Weights of a small GPT-style language model, trained from scratch on English Wikipedia.
Size: 10 layers, 5 heads of 128, MLP 1920 GELU, vocabulary 16384.
Architecture: biases, tied embeddings.
Training: a variant of SOAP for these matrices, 1403M tokens, 5353 steps.
Each number is 128 + 32 x the weight over its row's rms, rounded and kept within 0 to 255. Layers, rows and columns count from 0. The size above them is the row's rms in percent of the matrix's.

# layer 6 attention output (transposed), 640x640, rms 0.0443, rows 397-421, columns 576-639
size [ 94  99  97  96  94  94  95 100  97  97  97  94  97  93  99 100  95  96 103 102  95  95  95  96  89]
[[105 100 127 157 148 126 145 161 100 157  92 117 118 115  97 138 100 164 115  89 155 119  90 158 152 129 127 166 147 169 163 171 162  95 139  79 152 143 128 117 158 107 174 112 143  90 147 139  90 125 136 142 100 113 143 144 156 169  77 130 136 128 152  91]
 [140  64 122 126 109  84 101 126 141  96  90 115 151 135 197  92  84 136 122 131 150 170 146 129 218 148 100  86  65 131 124 169 178  96 150 146 118  88 122 150 168  91 167 116  91 129  71 136  79 121  94 146  97 114  96 110 104 172 132 135 158 165 126 174]
 [159 135 139 174 161 124 104 101 177 138 111  99 140  75 124 123 157 128 170  84 107 126 152 134  83 140 148  49 147 150 106 131 134 126 134 158 164 170 157  76 133 138  86 159 148  81 109 141 125  77 132 161 134 148  89 100 169 187  85 138 128 174 196 171]
 [109 133 136 156 118  99 117 151 165 138 133 107 119 187 119  99 105 158  88 130 158 140  91 152  90 165 186 129 143 130 144 108 159 181 152  72 153 147 148 122 134 182 109 148 142  85 135 147 159 152 148  94 143 215 109 125 193 188 126 125 139  89 132  81]
 [163 133 151 152 164 103 106 111 133 152  89 140 110  91 135  96  99 164 190 132 164 128 169 106 109 138 136 150 131 130 177 146 119  84 138 138 117 146 145  55 113 126 113 142 148 144 126  99  86 104 103 151 149  77 124 181 175 142 134  99 102 109 132 122]
 [109 168 170 113 141 151 130 156  97 109 217  81 159 120 114  68  96 112  98 138 122 134  69 139 117 127  83  90 180 124 146 137 140 167 162 114  99 150 113 182 109  82 159 240  84 146 167 118 115  91 125 154  90  95 154 130  82 173  82 123 151 100 151  74]
 [ 67 119  88 115 132  88 117 124 119 101 126 207 109 166 112 156 139 136 102 126  85 119 158 155 161 146 134  79  87 111 103 105 134 155 108 110 176 113 116  78  94  96 148  69  95 161  72 138 103 105  94 127 152 181  85 132 143 108  77 125  99 170 126 141]
 [183  62 136 114 174 156  87 120 116 132 109  99  50 102 153 145 118 138 161 122 147  72 109 173 126 100  91 143 168 134 114 166 134 130 108  80 109 183 139 102 131  68 108 107 128  90 100 108 101 163 156 117 107 115  67  86 174 150 142  88 111  87 110 121]
 [121 172 119 145 109  83 151  95 145 156 125 160 121 185 179 165 138 133 133 175 127 158 183 153 101 132 111 129 105 173 101 140 112 133 144 123 100 158  79 103 131 130 176 173 151  89 106 169 181 129 175  77 119 135 119 110 147 121 110 126  93 174 192 133]
 [109  79 140 151  42 179 146 161 132 128  88  86 148 202 140  91  96 141 100 118 127 180 126 119 145  95 124 128 141 137 122 149 121 160 116 121 157 134 127 113 113 164  85 138 138 157 129 124 122 188 152 123 146  21 140 161 116 130  76 165 123 147 148 153]
 [146 112 138  97  74  80 154 169 130 203 117 143  87 137  80  54 126 142 114 118 114 144 136 174 147  63 108 100 166 112 145 152 131 141 122 158 187  96  90  66 148 163 106  76 124 132 156 137  96 161 135 122  92 170 152 113 142  95  77  92 126 129 208 189]
 [140 118 142 183 155 172 157  92 109 120 138  48  87 182 113 183  60 158  93 135 100 122  50 129 172 173 155 172  98 162  82  92 138 106 121 106 114 121 140 132 116 124 107 161  96 144 131 124 126 102  74  61 149  98 134 177 134 109 128 154 127 127 176 151]
 [145 120 128 142 102 138 125 121 130 151 101 107 142 125 154 108 179 125 150 111 140  99 169 148 132  87 133 171 133 127  97 114 130 156 127 121 178 139  75 139 130 150 111 139  73 125 142 108 149 119 108 107 151 137 112 149 135 145 109 121 142 141 130 147]
 [152 126  77 147  70 129  92 124 148 112  66 116 129 148 150 136  89 144 207 145 141 153 110  80 109 159  96 122 112 129 142 137  81 149 152 148 118 125  98 168  89  76 131 111 134 193 114  95 107 156 157 102 146 102 141 141 105  83 142 102  47 142 111 122]
 [181  88  63 124 184  74 113 151 154 129 115  87 124 115 143 149 115 129 129 184 116 153 181 115 197 163 192 152 174 134 161 159 191  77 163 137 140 127 136 180 133 154 110 120 110 114 137  92 118  59 156 129 137 163 134 136 104  29 186 151 154 110 102  77]
 [112 109 136 142 128 157 191 140 103 161  99 120  97 206  68  81  80 114 112  88 121 148 171 140 111 127 123 143 135 109 148 125 141 141 130  68  98 162 109  74 158 100 209 130  98 137 120 145 103 122  66  73 112 139 171 130 135 150 106 101 137  52 135  77]
 [186  92 103 144 103 113 187  70  62 173 154 156 129 134 144 115 122 158 135  82 101 138 157 140  63 176 120 124 148 139 178 160 135 128 124 126 116  66 107 107 157 119 103 118 134 140  71 119 163 121  86  69 165  68 142 111 139  55 138 100  97 156  71  86]
 [171 107 175 173  72 102 108 109 131 131 101 169 103 116 100 119 145 143 120 166 147 164 160 146  95 123 129 162 133 144 118 145 154 113 151 153 104  91 124 105 126 122 152 163 159  50  86  84 108 131 158 144 189  84  64 156 151 155 238  87 178 174 122 124]
 [108 112 142 159 148 135 156 128 102 128 158 118 110 157 161 122 159 121  47 155  43 148  90  78 164 203  90  81 179  81 140 119 131 180 139 160  92 114 141 208 185 115 174  81 170 181 123  96  59  81 105 158  75 132 119 126 172 114 153 150 144  96  97 107]
 [202 159  98  85  58 133 137 159 120 116  65 118 125 152 118  62 168 129 108 110 155  79 104 164 144 175  95  92 120 175 115 164  97 108 133 146 105 118 188 135  74 134 152 146 156 114 164 127  89 130  89 135 146 151 127  74 163 146 125  76 108 132 106 143]
 [127  82 143 105 188  77 149 151 103 104 163 152  78 113 159 215  90  87  69 103 146  60 139 149 105 128  97 172 121 117 129  81 121 119 133 146 136  73 120 146  98 133 176 101 127 123 113 124 136 177  89  71 160 125  67 114 129 113 160 135  58 103 141 118]
 [123 136 123 111 165 168 126 150 138 160 103 214  90  83  86 152 164 129 131 150 122 165 140 141 115  76 113 102 151 140 124 159 192 165 134 139 178 154 140 159  90  74  98 121  93 138  89 136 108 130 122 145  97 121  48 109 127 102  87  92 136 109 161 146]
 [145 149 158 158 138 170 115  74 102 119 115  65  86 102 106 100 128 163 120 102 140 138  55  80 154 176 111 121 119 107  98 108 147 104 130 102 108 149  67 138  69 122 146 133 161  70 177 132 133  94  38 126  87 131 115  95 122 123 122 136 104 157 169 153]
 [135 106 122 138 112 101 147 160 121 144 152 125 112 146  95  57 102 164 127 127 132  33  42 141 116  82  85 101  75 143 143 127 105  80 107 184  77 149 150 176 166 197 113 193 111  98  82 135 120 118 101  81 138 107 110  85 212  47 126 147 145  53 117  76]
 [ 80 121  89 116 149  58 114 138 131 127 135 164 134 191 176 192 145 158 147  90 112  52 189 147 161 129 139 123 131 132 137 134 165 105  97 118 190 145 143 115 160  91  99 127  75 101 119 101 148 170 138 150 194 152 144 110  98  77 130  96  79 139  76  99]]
# layer 6 attention value, 640x640, rms 0.0455, rows 398-421, columns 576-639
size [ 98  97  94  94  91  96 100  99  96  97  95  98  91  99  98  99  94 103 104  91  94  98  97  88]
[[132  96 141 150  88  61 123 150 128 125 152  72  77 100 168 114 122 121  98  75 165 118  83 124 176 100  82  89  87 122 107 178 169  76 192 151 104 130 187  99 139 144 158 126 122 110  94 114 119 100 106  83  88 138 128 122 145  94 124 133 121 202  63 110]
 [144 149 107 132  95  88  97 151 173 160 162  83 162  42  71 137 128  99 137 101 127 121 104  87 140 135  95 115 114 119 133 106 138 145 139 160 129 188  97 116 168  97 128 107 134  88 140 118 161  60 115 147 112 116 110 114 141 100 123 103 101 157 149 128]
 [139 119 107 173 162 116 110 110 134  83 148 140 103 143 120 143 123 138 104 137 150 153 184 144 111 122 155 126 125 127 140 111  90 170 153  73  99 179 163 165 147 118 157 152  82 110 117 174 112 154 138  92 155 133 136 138 174 174 119 109 158  71 132  76]
 [109 123 105 137 167 137 148 100 120 160 118 136 102  92 118 137 137 157 158  91 143 115 140 103 132 175  80 118 144 167 138 147 114 137  42 108 138 130 124  79 127 101 129 161 170  88 166  95 120 140 107  80 137  85 132  75 168 107 118 164 137  91 132 116]
 [114 177 123 137 151 132  51 162  71  96 136 118 138  71 135  78 114 153  67 151 109 125 109 140 182 140 136  84 177  83 115 151  99 167 202 122 152 161 149 173 129 131 140 138 117 122 144 119 129 133 142  94 112 111 185 165  92  84 137 139 122 166 166  99]
 [ 66 144 125 155 139 115 113 121 175 102 143 146 185 125  84 118 154 130 115 133 123 122 106 111  95 127 118 118 143 106  72 159 137 115 122 138 147 124 117 148  86 116  68 102  75 130 123 102 137 173  46 118 145 144 139 160  95  98 125 131 154 128 114 121]
 [105 147 139 139 134 152  80 104 125  83 140 102 135 106 154 119  87  91 156 204 171  98 146 147  81 116 143 104  96 152 184 162 160 149 103 102 144 181 125 116  85 108 153 111 156 137 122 131 136 142 127 123 157  65 117  90 121 136 120  95 140 101 217 120]
 [124 170 144  89 124  86 164 177 143 121  95 145 176 156 189 108 131 172 139 149 123 146 120 115 122 118 125 124 131 178 149 149 139  97 160 126 117  98 133 147 153  85 153  96 152 143 129 147 124  58 150 145 141 114  98  85 168 116  79 145 139 176 119 113]
 [148 114 147 122  63 156 170 138 113 102  87 125 154 148  89  95 102 138 103 130 175 123 145 100 129 143 163 166 157 126 111 172 115 122  67 100  54  35 129  92 102 148  82 141 137 160 124 165 105 118 155  69 139  60 133 144 101  99  47 188  63 135 130 178]
 [134 101  83  55 110 194 167 116 107 169 126 151  94 129  94 101 120 127 176 123 120 138 106 125 157 115 132 106 162 163 113 150 140 109  86 127 142 139 166 147  84 153 165  26 119 100 161 151 122  71  96 108  69 112 141 126 178 115 125  98  45 130 166 139]
 [154 183 179 126 120 132 162 149  65 137  62  63  80 164 122 188  74 155 120  81  88 124 101  94 150 179 166 166  84 158 173 129 134 134 134 124  81 142 195 109 126  97 142 104 157 117 115 149 112 168 170  66  91  98 126 155  98 124 127 202 155 189 140 181]
 [140  93  97 100  69 125 136 140 120 121 142 147 137 148  93 125 162  67 146 113 117 128 136 140 178 124 164 150 160 150 101 113 155 159 147 114 177 140 120 168 124 120 177 133  64 179  87  95 108 102  95 123 160 211 142 115 157 137 155 161 127  60 154 154]
 [110 119 136 145  99 145 127 125 150 148  55 121 162 123 109 134 103 162 154 168  79 160 141 121 141 151 142 136  97  79  67 158  76  94 118 196 110 100 112 135  54 132 147  75 144 118  61 159 116 137 117 136 120 102  99 138 101 127 179  99 129 106 149 124]
 [131 138 159 165 177  97 142 120 123  48 116  74 141 139 213  78 163 111 119 122 125 144 119 131 150 142 162 136 102 187 106 188  89 125 150 123 122 132 124 128 124 190  92  90 129 143  98 120 109 110 146 120 111 152 138 100   5 107 138 129 162 100 174 114]
 [169  92  75 147  66 165 111 130 130 215  92  95 200 166 121 125 114 125  88 145  84 150 110 155 176  73  87 158 162 105 138 113 146 204 132 106 145 119 140 109 117 116 166 150 169 116 130  94 145 140 117 142  67 115 128 174 108 130 160 111 134 113 105 125]
 [109 122 125 167 144 138 135 139 119 137 119  98  97 159 100 160 148 150 135 135 129 115 154 104  75 118 146  87 146 114 104 153  92  47 117 169 137 130 173 104 117 152  97 184 133 113 168 143 119 164 140 176 157 128  88 123  94  71  90 135 133 123 124 140]
 [151  85 118 158 136 103 146 137 170 136 123 105  77 159 167 130 147 216 133 175 109 148 134 144 165 157  96  93  38 181  87 100 126 109 110 116 128 152 110 116  95 136  99 153 133  73 127 144 106 149 125 145 202 112 112 128 181 155 201 126 143 164  93 107]
 [160 139 133 172 189  90 196 119  84 110 104  99 131 177 175 141 167 108 119 128  85 135 110  81 113 140 124  71 152 120 114  98 159 151 180 125  93 116  96 160 193 133 122 197 119 138 161 109 189  97 121 110 102 162 171 114 156 112 110 148 131  95 152  76]
 [151 157 132 115  46 111 136 138 116 160  68 118 143 157 141  70  81 130  96 133 128 121 104 148 165 143 120 122 131 125 134 128 116 166 167 213 129 117 167 130 122 145 207 112 141 118 125 115  72 116  81 118 147 173 196 103 164 132 148  90 162  91 140  99]
 [138 150 109 138 151 119 141 146  95 153 102 149  98 150 165 154 151 111 115 124 161  72 124 143 103 103 101 164 134 146 161  95 133 126 115 168 133 137  75 185 120  63 124 140 122  80  61 172 114 148  74  83  98 137 130 117 103 132 166 152 153  92 127  97]
 [151 162 106  96 109 124  88 129 187 102 118 218 115 119 123  93 100 120 122  92 139  81 173 107  86 121  29  81 147 107 131 138 212 121 152 102 206 188 112 171 149 114 119 136 105 193 101 111 120 120 115  97 108 127 135  73 128 108  81  37 140  79 109 100]
 [125 161 137 127 137 123 120 125 107 101 125  45 108 124 109 206  98 113  53 120  96 159 148 107  99 152 133  78  87  93 126 140 202 161 183 104 123 133 103 120 112  53 164  52 167 198 159 129 104 120  95 141  48 114 111  76 117 141 133 153 148 109 113 136]
 [121 112 129  94 146 113 123 116 142 134 152 110  88 188  86 100  97 154 158 112 149  89  96 159 130 117 132 100 125 138 114 125 106  87 141 131  74 135 198 164 183 143 173 174  81 128 106 137 156 142 126 138 112 119  67 121 183 106 104 132 133  83 183 142]
 [108 166 124 111 100  75  99 147 140  82 184 153 188 148 193 145 119 160 153 194 125 134 124 122 116 105 164 125 134  89  99 121 118 116 121 100 116 117 130  88 107 118 165 120 133 138 158 146 137 129 143 141 168 160 107 143 144 111 147 128  67 163  92 109]]